From a checkpoint of a small transformer trained on Wikipedia: untied embeddings.
Each number is 50 + 12 x the weight over its row's rms, rounded and kept within 0 to 99. Layers, rows and columns count from 0. The size before them is the row's rms in percent of the matrix's.

# layer 4 MLP down (transposed), 640x160, rms 0.164, rows 286-329, columns 0-79
108:59 75 42 52 29 69 61 58 56 75 63 80 42 55 50 16 48 72 59 34 36 54 52 47 33 48 66 13 43 48 43 66 55 60 41 28 53 47 38 53 43 27 47 62 34 30 53 48 36 66 61 42 38 46 64 49 38 46 56 46 50 67 62 42 33 37 50 40 60 65 42 43 60 66 49 30 68 43 41 60
118:56 70 58 54 51 49 39 53 37 65 32 53 54 32 58 53 37 50 51 57 65 48 67 44 59 79 62 40 74 43 27 44 37 43 65 61 61 52 55 56 32 60 38 39 65 31 40 20 60 50 41 49 64 26 70 53 56 58 63 57 65 40 56 46 58 39 58 25 36 56 54 54 58 50 59 56 46 55 57 51
091:66 58 51 44 54 33 47 38 70 51 28 31 67 78 56 45 42 43 66 55 67 37 56 31 48 51 64 39 68 49 38 42 59 67 46 38 55 50 13 49 47 60 53 54 62 44 35 48 46 57 41 65 59 60 41 40 65 30 53 49 70 34 52 54 63 56 59 24 64 50 46 47 63 47 48 69 60 66 43 69
119:56 51 53 55 33 52 55 59 53 58 39 56 54 33 65 39 54 65 42 64 59 46 41 36 48 46 35 43 57 49 53 44 45 48 62 38 34 30 52 60 50 74 64 38 46 42 55 41 40 51 56 40 45 37 22 66 56 38 47 64 59 35 49 32 40 44 50 44 44 38 65 75 42 28 32 67 40 60 37 28
111:21 78 46 53 63 67 61 50 40 53 65 43 36 56 55 39 55 39 49 31 40 32 61 48 30 62 76 57 67 30 48 59 63 58 39 36 63 44 54 49 73 44 57 42 53 55 38 66 33 31 62 57 51 58 59 42 52 64 40 58 49 48 46 63 37 67 67 44 42 54 42 38 57 82 40 40 52 72 51 46
109:48 40 39 40 50 39 47 31 51 57 66 62 31 52 61 36 50 43 51 73 68 71 53 40 59 32 51 43 43 32 43 50 53 37 63 56 39 67 57 55 41 47 52 36 49 53 52 49 49 54 52 52 47 71 46 27 43 51 40 63 35 49 55 58 60 54 66 10 49 41 59 55 53 49 42 60 62 55 37 45
112:41 56 51 40 45 41 37 48 56 24 37 52 59 45 52 40 43 68 55 52 35 28 31 55 62 64 45 70 49 57 53 49 33 79 46 70 51 71 54 31 52 46 49 65 70 55 63 65 69 56 43 44 39 48 67 55 55 33 62 59 31 60 60 55 37 63 51 53 41 48 42 67 43 45 59 58 39 55 30 60
102:43 83 59 34 40 42 52 44 33 54 46 84 64 51 44 57 51 67 53 51 46 40 61 58 38 66 48 46 61 39 61 57 64 64 50 62 52 41 66 49 54 39 54 61 37 27 45 55 40 55 33 43 50 32 78 52 57 71 38 34 46 46 58 57 39 41 71 40 37 52 42 60 61 55 46 47 40 48 45 26
093:59 49 71 28 60 29 60 54 49 55 44 61 53 46 48 47 34 54 50 62 59 47 62 27 70 64 56 37 50 54 36 76 53 53 44 47 54 55 64 65 53 61 64 28 39 61 50 41 64 37 40 56 47 37 68 35 51 59 26 48 37 44 71 54 50 43 45 50 37 44 65 58 43 64 28 49 52 54 45 34
106:42 51 44 54 49 27 49 56 45 47 23 54 57 22 53 54 71 58 47 41 57 49 60 41 51 37 59 43 71 49 52 51 39 49 39 68 59 45 38 55 34 70 49 65 57 41 58 48 33 25 39 49 34 49 70 54 55 59 38 48 57 27 32 45 68 65 46 50 42 60 61 58 53 69 47 54 62 74 33 43
093:62 45 39 35 38 40 41 66 55 63 50 39 94 43 60 56 33 61 40 61 57 38 75 53 61 47 35 52 31 62 45 39 62 40 42 53 60 43 31 57 51 86 41 48 39 63 44 60 52 30 46 51 53 44 50 54 42 41 35 20 54 56 57 50 48 41 45 29 47 56 75 51 58 29 62 46 52 46 57 44
111:63 12 54 56 54 49 44 36 66 46 28 33 50 53 32 45 50 42 42 20 50 61 73 58 62 38 35 33 37 33 57 76 49 29 36 47 48 59 66 53 57 35 31 72 44 36 40 43 53 74 46 49 63 56 54 50 53 46 56 50 47 41 52 82 37 52 58 57 66 24 56 46 46 30 65 49 67 47 43 28
105:72 40 46 29 54 47 40 40 62 61 43 70 72 61 29 52 50 48 50 64 37 60 50 63 62 43 52 22 27 25 53 43 56 42 68 44 69 82 65 67 54 51 50 36 40 56 44 52 42 43 53 59 46 38 60 31 34 47 49 52 54 44 51 55 33 40 51 53 54 45 28 62 57 57 48 23 46 35 23 50
105:46 57 47 63 48 60 46 56 60 50 08 43 46 46 40 69 74 45 41 55 58 54 52 58 36 70 48 46 48 48 47 33 58 47 29 61 41 70 51 54 48 55 51 57 50 38 54 33 46 45 49 53 26 50 57 49 27 32 64 53 35 57 64 46 67 32 27 40 41 44 33 78 40 49 39 53 33 44 54 26
118:45 64 62 54 44 16 59 48 38 21 57 46 59 31 34 49 33 67 45 23 70 39 38 40 53 52 38 39 61 57 60 41 56 44 46 46 41 41 40 53 50 45 61 60 33 49 16 36 56 52 43 41 39 42 37 43 62 47 68 37 57 53 48 43 55 58 45 66 56 63 52 60 69 54 42 53 56 35 42 39
099:63 69 57 48 52 59 35 53 43 37 61 45 54 57 44 20 29 40 19 36 67 53 68 72 50 53 39 36 39 60 63 50 59 62 24 52 20 39 53 54 36 43 45 51 68 32 28 64 52 44 70 36 56 51 55 58 62 44 72 42 46 26 46 42 50 61 63 61 60 46 53 51 29 54 53 51 58 35 40 35
089:42 62 33 59 55 59 67 53 61 42 55 47 34 46 45 43 48 37 46 53 59 67 46 42 46 52 69 40 41 38 55 63 45 62 44 68 55 55 49 48 56 50 62 57 55 48 42 67 68 66 46 49 33 45 38 49 44 37 62 62 45 25 39 39 56 78 68 62 41 40 49 77 47 31 36 22 43 47 46 68
092:31 47 49 45 36 62 43 49 60 51 74 39 52 44 45 40 59 48 42 41 18 54 51 52 64 51 49 38 42 47 56 62 40 38 61 38 55 62 34 49 44 63 43 34 53 49 63 52 66 77 58 34 55 53 64 30 61 34 41 45 38 47 65 28 49 44 52 52 54 63 72 52 53 45 35 46 51 33 36 32
104:38 46 55 64 53 35 59 51 67 47 59 61 44 61 32 67 30 51 36 46 50 43 73 66 44 46 60 40 54 12 57 59 72 41 59 63 57 57 52 53 65 43 58 51 41 57 59 57 41 33 47 57 62 52 22 57 56 66 70 34 57 65 48 53 54 34 55 36 26 55 44 61 55 20 43 53 57 57 36 39
094:77 63 40 50 47 47 30 40 47 46 54 55 26 61 37 53 44 59 59 71 58 26 55 28 42 54 64 60 56 32 49 49 37 59 30 52 66 53 65 64 26 62 52 61 46 40 47 64 30 46 42 52 38 63 49 50 38 59 54 37 56 64 56 72 69 41 66 61 44 50 52 48 26 62 38 43 42 36 55 54
074:35 33 65 39 58 41 47 54 52 64 53 58 55 46 43 59 40 59 66 39 48 45 31 84 35 58 53 49 40 42 55 67 34 35 37 45 32 58 61 53 72 55 59 47 48 32 50 54 47 42 57 51 50 59 67 55 44 58 36 23 52 47 53 54 54 35 40 51 40 38 50 58 55 30 47 42 59 16 30 64
111:45 41 52 56 69 67 44 36 60 44 50 55 43 33 30 71 50 53 68 47 46 46 35 68 43 46 61 36 66 47 65 50 68 34 42 65 61 32 68 51 58 59 43 35 44 25 51 64 66 71 40 60 32 46 42 60 49 56 42 47 40 38 47 51 48 43 58 69 22 58 57 30 59 54 55 66 23 39 28 52
084:46 56 59 47 39 40 65 73 61 71 38 40 48 46 33 51 47 33 38 52 40 52 63 43 45 58 58 51 56 64 44 54 50 57 21 56 35 72 50 74 50 77 37 49 37 61 36 50 61 42 41 54 39 28 64 52 57 69 31 63 68 37 42 39 46 43 73 56 42 53 62 64 37 34 51 57 49 63 43 45
122:59 45 44 58 76 56 53 42 49 40 25 47 58 51 65 55 69 47 38 63 39 38 41 51 46 43 64 57 61 38 51 55 47 51 61 61 63 59 62 33 46 31 55 36 57 50 47 67 39 53 54 20 43 42 54 51 48 62 59 27 55 28 59 51 58 60 48 61 63 33 58 50 41 45 33 32 66 60 41 65
105:56 28 44 31 59 67 23 58 57 42 54 56 55 48 53 46 66 68 55 49 45 58 64 33 37 43 50 65 59 48 43 56 41 30 43 37 48 41 38 52 57 54 46 50 52 21 35 62 52 66 54 52 41 68 62 47 42 50 33 69 34 49 50 42 71 42 52 24 58 42 41 52 55 67 66 49 57 64 52 50
108:43 48 56 41 55 51 47 51 55 62 50 49 38 39 48 60 37 69 39 46 28 64 60 42 64 44 38 42 51 27 54 59 42 51 29 38 39 57 34 57 50 47 37 36 38 53 59 58 57 53 55 57 38 44 71 15 64 53 55 34 47 56 55 33 80 67 54 71 59 72 28 55 67 48 49 40 72 56 48 46
106:54 54 58 55 49 58 52 42 42 55 32 69 56 15 27 38 53 31 45 61 54 44 56 56 64 50 68 58 54 43 62 62 51 39 63 66 51 36 46 49 58 46 40 38 47 49 21 55 38 62 47 46 37 65 49 53 30 40 66 70 57 51 34 46 51 68 64 53 30 48 52 53 38 52 50 43 27 53 49 60
110:59 60 36 50 65 50 48 49 76 53 43 66 66 75 44 35 49 37 61 56 41 77 57 66 54 59 57 38 35 65 46 52 47 54 44 56 39 37 58 28 52 73 54 77 55 52 47 55 44 44 42 41 33 55 46 55 51 43 39 50 41 49 52 40 44 55 53 41 36 62 51 61 40 65 56 28 35 31 58 29
094:25 49 71 56 52 41 34 42 50 38 43 45 49 50 42 31 54 71 46 56 42 48 36 58 62 49 71 49 47 64 46 52 53 49 66 56 63 41 56 57 35 57 64 35 54 38 36 47 44 26 53 62 48 68 52 58 59 44 33 54 48 28 74 48 63 41 42 43 44 49 52 26 66 51 60 38 48 45 57 44
107:36 81 55 51 43 27 23 53 54 54 28 58 18 65 27 55 47 37 51 39 66 50 52 41 61 57 70 46 43 51 61 60 48 71 52 51 63 57 40 68 37 43 53 43 31 49 57 49 30 51 62 42 41 72 56 46 38 57 54 44 70 48 46 73 55 47 54 42 50 64 77 43 48 42 51 52 34 40 61 33
097:47 47 47 55 65 26 63 64 71 41 53 55 33 32 63 66 51 49 49 70 52 35 68 46 63 60 59 37 38 65 67 69 43 64 67 40 66 47 49 41 56 55 60 37 54 38 50 39 45 37 70 44 60 62 54 68 47 44 46 47 55 41 33 64 42 45 52 65 59 41 43 24 45 48 54 58 60 27 34 66
101:45 44 47 23 62 64 49 51 68 42 29 45 44 67 58 58 47 70 69 55 34 48 46 42 51 46 57 48 62 20 62 42 39 37 44 58 45 57 42 31 21 55 52 39 67 22 41 66 47 47 64 33 19 45 58 44 22 32 57 49 59 63 42 50 60 58 50 49 54 46 42 55 70 55 55 53 56 32 48 41
111:47 63 49 36 44 58 55 39 35 58 54 36 54 50 49 62 28 65 57 44 47 45 49 57 48 41 32 13 51 58 60 42 64 46 59 42 37 49 55 61 65 59 19 64 62 34 48 43 51 23 36 75 34 58 53 58 55 37 63 55 68 27 35 49 42 71 56 55 38 61 46 32 44 66 54 62 66 51 50 42
107:63 58 40 40 46 48 22 28 54 45 42 57 51 52 45 61 49 53 63 59 54 64 60 61 38 73 49 35 42 40 56 45 30 68 58 50 57 21 62 80 51 42 35 59 55 27 56 29 47 63 33 54 37 59 26 84 36 43 48 26 60 54 51 40 35 51 50 54 50 37 71 42 39 57 36 57 44 49 43 51
031:69 50 60 52 75 77 45 57 66 46 33 64 54 56 58 42 48 38 36 52 39 46 54 64 43 53 73 62 54 61 54 49 49 32 58 51 70 69 28 58 44 57 46 57 37 55 18 27 39 34 62 62 56 69 54 67 44 50 37 47 55 27 49 32 55 61 58 31 46 55 52 26 53 57 53 47 46 56 61 49
102:39 54 46 57 65 83 30 62 71 43 44 70 33 41 33 58 67 46 47 55 34 52 65 46 57 55 78 36 40 38 42 57 44 60 56 39 56 56 44 57 48 63 52 40 51 44 62 52 31 51 58 33 52 63 77 39 54 48 42 74 45 44 60 41 59 54 27 63 58 69 56 48 51 73 41 46 65 56 48 48
090:50 35 61 30 42 43 47 36 49 39 52 62 47 33 38 51 58 36 50 65 31 50 32 61 50 47 56 46 27 45 40 27 52 66 52 61 47 48 50 54 51 62 43 56 82 76 40 53 21 41 38 48 66 56 58 38 43 59 44 43 52 37 51 47 43 51 41 57 47 44 62 26 49 30 53 21 40 59 69 35
110:59 47 38 45 46 69 54 50 51 45 42 35 46 72 54 51 28 45 43 45 54 32 51 47 35 47 68 43 63 39 44 52 48 44 47 78 51 20 57 36 69 60 30 31 76 60 59 67 55 49 48 58 61 52 46 49 39 47 56 56 78 49 41 52 50 69 49 55 49 47 65 45 47 72 18 56 24 54 51 39
106:48 68 44 56 63 68 39 46 62 42 64 36 54 54 42 60 49 40 75 44 83 33 51 56 49 27 79 38 59 49 42 49 33 55 42 55 66 33 43 50 72 65 50 58 58 48 51 64 53 35 61 44 14 41 49 55 60 45 32 59 59 37 48 43 57 44 36 36 35 67 52 40 46 49 42 70 67 42 52 49
104:63 49 51 46 50 50 45 53 44 46 50 61 33 49 53 34 60 41 51 72 49 62 47 39 56 54 59 57 51 52 67 41 36 39 44 42 54 63 51 51 46 54 22 33 46 52 72 66 35 36 45 35 50 63 46 44 53 46 50 57 63 59 69 43 41 71 61 50 25 54 66 51 41 57 40 49 41 67 50 47
099:56 51 44 53 70 52 47 25 64 61 42 52 44 45 50 41 41 51 58 38 52 58 70 63 31 48 84 60 55 46 41 34 50 68 79 38 68 52 62 63 61 67 48 56 36 43 61 62 25 26 32 46 44 58 44 43 39 56 50 46 47 27 45 60 63 52 20 70 57 49 20 43 28 61 52 41 54 33 47 66
116:65 40 56 42 58 62 50 37 47 48 42 36 57 50 43 39 56 69 34 68 58 52 40 55 53 43 60 49 61 66 59 60 46 70 45 33 56 35 48 65 63 91 47 46 55 47 44 49 69 38 63 35 38 40 55 19 41 62 56 43 46 54 43 55 62 49 50 31 52 64 34 47 50 58 40 47 59 54 75 53
090:60 65 36 67 48 54 40 48 53 37 54 55 50 55 44 50 56 57 55 33 45 70 46 46 57 48 56 51 40 46 70 52 63 45 59 40 63 65 33 59 48 71 45 09 25 44 31 51 46 60 49 53 28 66 49 66 48 46 41 48 56 55 57 52 52 48 51 73 41 66 52 31 39 75 39 39 46 41 47 55
091:48 56 51 55 52 58 48 43 63 31 55 54 57 54 41 62 40 66 51 31 46 48 46 36 44 57 68 54 52 48 49 50 46 62 45 64 58 66 50 44 66 45 49 69 50 45 47 39 37 36 44 37 67 60 45 48 34 44 31 50 48 47 73 62 65 50 55 31 47 52 57 38 22 41 71 11 52 66 51 29
# layer 4 MLP up, 640x160, rms 0.155, rows 287-330, columns 0-79
102:42 63 37 45 44 33 52 59 38 32 55 49 49 75 69 64 52 72 48 56 52 50 58 55 32 31 33 50 35 60 24 52 77 31 54 49 50 65 50 56 44 49 65 63 42 52 48 45 46 80 39 47 56 45 75 68 47 38 38 52 29 55 69 49 53 24 62 62 34 35 56 47 37 56 56 51 42 39 71 40
052:41 30 45 38 50 44 45 56 68 14 48 28 33 49 49 58 45 47 43 35 57 53 50 58 53 57 20 74 33 62 46 52 45 61 47 32 61 53 45 49 57 55 51 65 44 67 51 56 57 40 48 43 66 55 44 58 51 45 58 47 38 50 79 46 44 45 55 63 44 34 39 62 24 33 59 53 46 41 52 59
124:34 42 60 37 66 45 50 54 53 42 36 35 47 44 52 63 44 47 45 50 48 58 50 51 27 52 63 57 66 57 49 45 53 30 27 63 45 50 63 63 57 49 63 43 37 61 38 69 54 59 25 52 37 47 44 53 34 54 68 46 25 47 48 46 36 63 63 32 43 54 47 64 42 35 44 38 47 53 53 44
117:56 28 51 39 49 46 57 50 34 54 70 62 55 44 48 47 54 62 44 20 29 38 50 53 64 64 57 74 33 52 32 52 53 78 59 50 37 35 48 58 71 52 64 44 51 35 42 31 51 70 59 49 58 73 47 56 53 46 53 44 59 64 48 56 25 40 52 23 27 35 59 62 52 53 52 53 66 41 53 61
110:38 33 46 65 38 52 35 49 56 71 48 61 51 67 52 49 61 60 17 52 49 31 25 57 41 53 43 50 44 41 55 35 54 26 46 48 58 52 55 53 42 50 61 52 54 61 48 55 58 66 58 67 53 56 56 48 68 58 46 61 49 60 40 29 51 55 63 51 48 32 39 78 48 33 37 51 37 29 74 44
117:75 68 62 48 40 50 59 53 66 36 55 38 62 43 48 50 40 41 54 52 65 44 39 53 72 46 41 36 35 63 53 25 46 81 45 36 47 47 69 38 40 30 42 52 65 31 40 53 52 24 57 61 67 60 55 32 67 49 50 58 31 45 43 49 48 59 66 54 45 56 29 68 53 52 62 60 28 45 65 51
103:69 30 46 67 27 41 47 45 78 45 51 60 48 42 46 56 37 31 28 40 53 61 39 47 42 63 52 57 44 37 31 23 62 37 69 76 37 51 50 65 22 50 47 43 38 54 46 47 68 44 44 41 59 56 62 45 42 64 52 45 58 76 33 51 43 37 55 60 48 50 58 43 62 50 56 39 44 52 56 69
101:29 56 34 54 52 65 65 64 53 47 41 50 64 47 51 53 24 52 54 48 48 51 54 50 58 37 45 52 51 59 60 49 35 43 31 55 35 47 57 49 49 67 66 44 71 56 61 67 33 73 53 42 58 47 56 39 28 64 47 63 57 50 54 32 53 50 37 34 54 69 65 32 49 43 53 61 56 86 64 45
110:55 47 60 49 57 24 36 72 62 65 65 44 58 34 67 26 54 42 38 68 46 46 56 43 37 53 47 63 44 72 46 41 55 41 50 71 58 36 50 43 61 46 62 47 58 50 41 44 64 43 33 44 47 53 56 45 59 51 68 37 49 57 34 49 21 45 52 48 47 72 41 60 51 55 30 58 50 64 61 34
099:29 57 62 70 57 46 37 53 41 31 57 68 54 37 60 68 36 55 56 55 20 30 51 50 48 59 41 55 38 50 44 61 42 57 49 37 71 41 65 76 45 37 44 62 53 56 31 25 70 52 60 32 60 64 61 49 53 25 39 60 67 54 58 34 36 61 61 73 43 34 25 56 44 49 34 61 54 44 31 40
112:50 55 56 65 54 49 48 66 65 49 57 41 50 59 60 55 53 34 43 55 41 39 33 46 26 73 52 61 49 69 45 52 71 20 39 52 52 36 76 50 39 79 75 44 40 71 59 66 29 51 50 34 75 52 48 69 45 36 48 61 43 74 59 52 37 43 42 47 32 64 38 44 44 49 42 87 53 50 75 61
105:53 63 64 42 69 65 39 37 48 54 45 66 61 31 57 59 53 58 40 40 38 40 53 50 53 53 47 57 56 44 51 31 36 43 59 47 48 42 59 43 40 45 45 34 54 61 45 56 57 65 38 24 69 37 51 37 59 32 39 50 69 51 68 42 15 49 54 35 60 34 63 60 53 36 34 57 58 43 46 62
112:39 43 50 58 63 38 84 63 28 39 64 64 45 60 58 55 73 46 49 47 50 51 65 32 68 43 45 53 67 46 48 54 64 83 44 47 45 61 50 66 75 56 63 68 43 68 27 55 62 72 49 56 56 28 51 39 48 49 51 39 53 58 61 59 54 46 38 28 84 32 51 63 46 31 48 39 45 46 34 62
109:40 76 33 46 54 63 56 37 33 50 41 53 58 46 52 70 55 59 40 37 61 43 55 14 37 51 49 61 43 62 61 36 55 43 58 44 71 39 64 52 23 40 64 58 40 50 38 46 52 54 44 47 49 56 49 43 73 59 49 65 48 56 62 68 42 32 46 44 61 37 65 50 44 42 56 37 58 41 51 42
095:40 45 44 40 47 48 56 73 39 53 37 43 30 61 47 43 35 59 32 40 50 44 63 46 64 57 56 49 49 67 72 54 64 54 48 48 44 60 59 42 42 52 39 49 69 76 70 46 40 62 69 42 58 68 51 46 63 54 83 53 41 41 46 40 64 23 58 63 18 56 42 38 35 34 34 48 66 35 46 52
088:46 54 40 42 53 33 55 53 50 49 46 34 61 63 65 35 50 52 53 49 50 64 50 54 77 60 59 52 62 47 36 42 30 43 60 40 46 43 66 10 65 42 57 53 29 66 29 51 44 72 69 55 55 54 60 63 31 62 62 24 29 62 50 40 39 24 58 52 55 49 75 51 49 47 52 58 40 64 59 46
091:47 40 69 55 36 46 33 51 47 63 45 59 59 49 24 59 31 53 35 63 49 42 42 39 56 36 52 49 37 60 29 46 43 31 55 28 45 31 21 55 38 63 52 37 47 47 50 42 55 55 40 54 59 73 53 58 52 45 70 36 55 49 30 51 45 26 64 36 34 43 45 50 38 36 47 56 63 31 58 29
099:46 68 40 32 49 53 70 57 28 65 54 54 25 51 67 51 65 34 49 36 57 45 28 75 52 42 39 35 51 48 50 70 65 57 50 34 63 59 38 50 30 19 31 53 56 52 52 48 46 26 43 46 51 43 33 56 57 46 62 59 50 60 62 51 40 29 61 41 47 45 67 45 50 45 60 27 25 49 39 51
092:38 49 56 27 48 66 53 45 63 51 52 52 41 41 48 22 50 46 39 38 37 60 50 48 71 45 30 41 44 64 41 41 52 65 59 69 35 30 51 66 65 28 35 43 29 57 50 59 60 49 66 39 64 42 69 50 38 76 39 49 67 61 37 58 73 57 37 61 55 45 60 59 68 60 45 57 56 51 54 57
058:52 73 40 49 32 58 53 41 45 44 52 57 31 56 48 41 29 29 50 54 42 52 48 36 57 50 26 59 81 77 52 51 54 61 53 44 48 56 51 34 35 30 50 63 72 81 43 36 53 62 48 42 50 38 43 42 59 60 66 51 42 42 40 55 52 54 75 47 41 42 39 54 19 23 61 47 41 68 61 63
105:48 91 51 43 46 48 41 61 56 41 28 45 53 41 37 31 43 64 44 42 60 36 47 46 67 53 52 60 28 61 58 39 56 61 60 65 68 55 81 59 35 46 47 48 36 57 32 68 49 36 55 47 57 46 54 44 49 52 46 41 60 60 38 46 20 35 72 58 69 41 52 58 44 56 42 56 52 29 44 48
086:47 56 64 42 46 54 62 58 53 59 51 49 34 37 40 41 39 55 60 71 55 56 44 63 65 52 59 55 43 30 45 33 37 52 25 50 49 51 50 39 48 51 54 32 29 65 45 53 48 57 41 36 60 45 45 58 75 37 61 60 54 72 35 66 24 37 73 59 25 50 49 39 38 54 66 54 64 31 39 39
129:57 45 42 44 55 60 34 51 56 54 53 40 42 47 77 70 52 61 47 38 31 32 49 49 26 71 49 82 60 64 53 54 46 31 64 72 39 54 65 37 19 25 44 46 48 56 41 51 59 39 57 51 64 42 41 40 42 39 59 33 49 46 64 34 49 48 52 40 60 42 55 60 33 44 50 43 60 50 53 65
103:23 36 50 52 28 59 57 64 46 42 52 47 28 42 65 47 56 49 46 69 44 51 35 53 52 72 60 60 56 53 61 37 46 49 47 71 55 58 43 53 67 27 60 65 40 53 40 71 80 47 73 40 68 60 37 32 57 63 28 58 71 67 62 45 32 54 45 54 37 71 50 33 53 34 39 48 44 41 46 42
108:33 64 56 48 62 40 62 63 52 70 29 47 59 31 55 71 51 31 57 57 43 70 33 27 43 68 46 60 49 61 65 64 39 50 50 53 53 49 57 58 51 62 52 53 71 63 28 62 64 42 54 35 47 62 34 38 69 41 57 46 43 44 48 66 40 54 37 38 45 53 43 60 42 36 61 53 45 30 47 47
096:50 66 55 47 62 57 32 56 38 42 53 62 36 59 31 42 38 48 79 49 43 69 29 62 36 46 71 47 59 54 68 38 60 51 42 70 54 54 43 44 47 41 41 53 52 79 48 44 65 37 47 48 56 38 49 52 74 48 59 30 35 57 45 48 30 43 68 35 29 47 57 58 43 48 49 52 27 55 44 41
123:38 56 45 61 45 54 47 46 59 40 55 64 47 42 56 66 38 33 32 28 44 46 42 30 50 44 50 58 53 58 60 43 41 47 60 62 37 42 76 62 34 33 66 43 42 59 68 54 54 53 58 43 54 51 48 44 43 32 74 89 50 61 49 52 38 71 49 41 51 31 54 36 36 26 57 26 48 50 37 42
106:49 43 41 35 38 54 54 69 36 28 48 40 39 42 50 57 46 55 45 38 43 52 53 51 55 76 55 61 58 63 48 36 61 64 37 62 50 48 56 64 61 64 40 54 42 60 68 52 67 66 59 33 44 57 52 57 41 37 49 90 52 52 57 71 54 62 47 43 61 54 18 53 52 43 44 38 48 71 70 35
109:52 43 60 32 52 56 40 54 39 59 35 52 51 48 67 58 35 48 36 52 51 87 73 55 51 35 40 54 52 49 19 50 45 54 58 55 43 55 50 76 56 44 66 57 57 62 20 17 35 70 48 60 39 67 42 65 42 59 68 41 51 49 43 34 55 47 64 40 50 50 41 42 67 55 43 56 47 25 57 35
106:43 37 34 72 43 53 55 38 53 36 27 34 45 60 32 54 54 46 51 36 38 37 34 48 29 53 56 45 48 59 70 35 69 48 57 36 40 37 66 56 17 50 58 30 55 39 33 76 58 50 20 61 65 51 48 48 58 40 45 41 48 54 29 60 46 43 35 41 44 25 44 54 36 55 63 58 54 39 55 62
107:47 72 49 53 49 65 70 36 42 52 51 67 37 60 51 56 48 55 48 48 38 41 58 35 78 48 29 50 59 58 61 56 52 54 68 51 30 58 42 50 51 51 36 50 52 64 61 48 50 68 34 43 40 17 58 43 39 37 39 68 69 54 46 52 25 49 53 39 52 27 46 56 35 59 69 56 53 39 44 65
115:50 46 47 42 45 61 53 56 30 44 73 33 35 67 21 43 48 61 59 46 64 55 55 40 32 75 38 48 53 45 37 51 54 51 41 49 39 73 38 65 38 52 60 40 38 48 50 78 63 74 33 71 57 77 48 27 59 62 64 41 59 48 53 47 31 41 53 59 53 45 63 68 45 49 56 59 57 33 55 47
103:44 43 48 52 58 54 57 52 50 53 49 58 51 66 65 56 51 60 45 37 65 43 29 63 58 51 48 72 51 73 53 50 61 43 52 64 44 55 79 66 57 48 33 43 73 37 34 59 52 46 64 62 44 58 44 45 55 33 08 49 55 71 59 57 36 60 66 54 63 44 37 67 48 43 23 69 44 48 35 65
029:38 56 44 50 55 39 52 51 55 38 67 29 30 66 48 50 33 57 39 52 35 46 50 34 48 51 21 69 42 47 45 56 63 51 41 59 31 61 57 37 53 14 70 56 47 48 50 53 54 49 57 42 55 34 58 43 73 41 46 62 54 82 62 69 33 28 44 39 35 51 45 71 29 49 61 47 16 44 38 53
099:44 40 43 62 62 48 71 50 36 32 45 50 56 63 65 50 68 38 44 57 70 67 33 51 57 51 37 35 55 51 44 44 46 72 43 44 53 44 57 35 53 43 71 31 34 45 53 39 53 47 26 38 83 48 47 53 81 56 50 54 59 53 64 39 39 70 68 43 31 63 29 43 40 34 47 44 40 38 75 35
085:50 46 58 43 50 50 50 60 22 60 51 66 49 69 62 22 21 61 61 60 46 52 65 38 73 62 49 52 82 55 44 57 66 40 32 34 54 59 59 23 64 22 50 44 49 41 53 34 45 46 56 66 50 49 35 64 54 62 58 41 55 49 67 55 33 40 53 48 43 51 43 71 48 63 46 75 69 50 58 57
112:33 68 54 37 46 50 63 58 48 36 40 50 59 64 40 56 51 57 43 40 37 62 43 41 35 41 55 58 48 75 36 62 46 14 57 47 27 42 33 44 43 52 61 38 35 23 54 38 65 58 38 44 64 50 44 62 43 64 44 38 66 54 73 52 23 51 55 27 57 68 43 57 40 54 40 35 61 60 50 70
093:65 51 33 70 44 52 58 63 52 52 48 32 38 58 52 62 50 40 40 55 37 52 62 53 51 43 31 58 58 80 40 29 36 37 54 60 39 58 47 47 48 34 67 34 47 70 54 55 39 27 64 27 37 36 54 55 56 61 22 50 38 56 30 76 42 49 40 44 27 33 49 34 37 45 46 64 34 52 44 59
106:52 62 59 23 42 42 65 45 48 40 57 33 34 33 57 70 55 30 79 64 45 60 42 48 66 82 47 62 70 35 47 61 73 72 50 40 33 59 42 39 53 39 54 46 45 49 42 40 51 60 65 44 70 39 38 44 50 43 49 55 51 61 65 52 42 43 45 24 50 36 55 53 39 63 51 52 41 44 69 71
097:38 64 53 45 51 42 48 45 64 32 23 42 45 44 31 39 49 22 47 42 66 62 70 67 37 30 45 57 50 47 34 47 47 78 71 60 47 44 52 47 47 37 34 58 52 51 33 46 40 69 57 29 96 41 51 62 49 58 47 44 65 52 67 65 28 48 29 55 55 59 60 62 54 45 50 57 53 45 52 62
106:71 57 58 51 53 46 42 40 52 32 46 46 54 56 35 33 53 64 39 43 47 42 50 62 46 73 43 46 35 54 38 40 61 42 58 53 45 49 40 45 70 47 52 41 41 71 21 57 63 59 53 36 38 42 44 65 64 51 45 57 41 55 53 51 49 49 57 56 42 66 41 39 38 27 43 41 45 45 53 52
091:48 47 66 56 45 64 57 63 34 39 45 39 56 42 49 46 69 56 62 54 31 48 50 49 41 35 45 53 34 64 38 45 34 46 64 49 45 29 36 62 60 36 37 57 54 57 58 45 47 51 46 48 58 48 50 74 74 51 65 69 64 73 54 45 29 46 38 59 54 46 32 58 42 48 54 32 69 56 40 53
091:45 48 52 52 41 70 39 35 50 41 52 21 35 49 69 53 54 58 28 63 61 54 56 46 64 53 60 49 73 64 27 59 60 33 50 44 61 43 46 57 39 32 68 47 49 29 66 52 55 59 49 38 49 63 37 35 61 59 63 48 43 66 42 76 44 48 73 51 46 15 60 55 34 47 54 46 37 57 58 36
102:51 40 54 65 40 46 51 51 37 55 75 59 38 42 62 50 65 45 55 39 55 53 59 53 48 61 37 67 60 66 57 39 60 38 43 69 73 66 62 44 58 33 71 51 49 57 37 27 30 33 75 47 24 26 56 48 56 44 54 55 42 58 43 59 39 43 58 64 57 44 39 66 63 34 66 59 26 72 39 55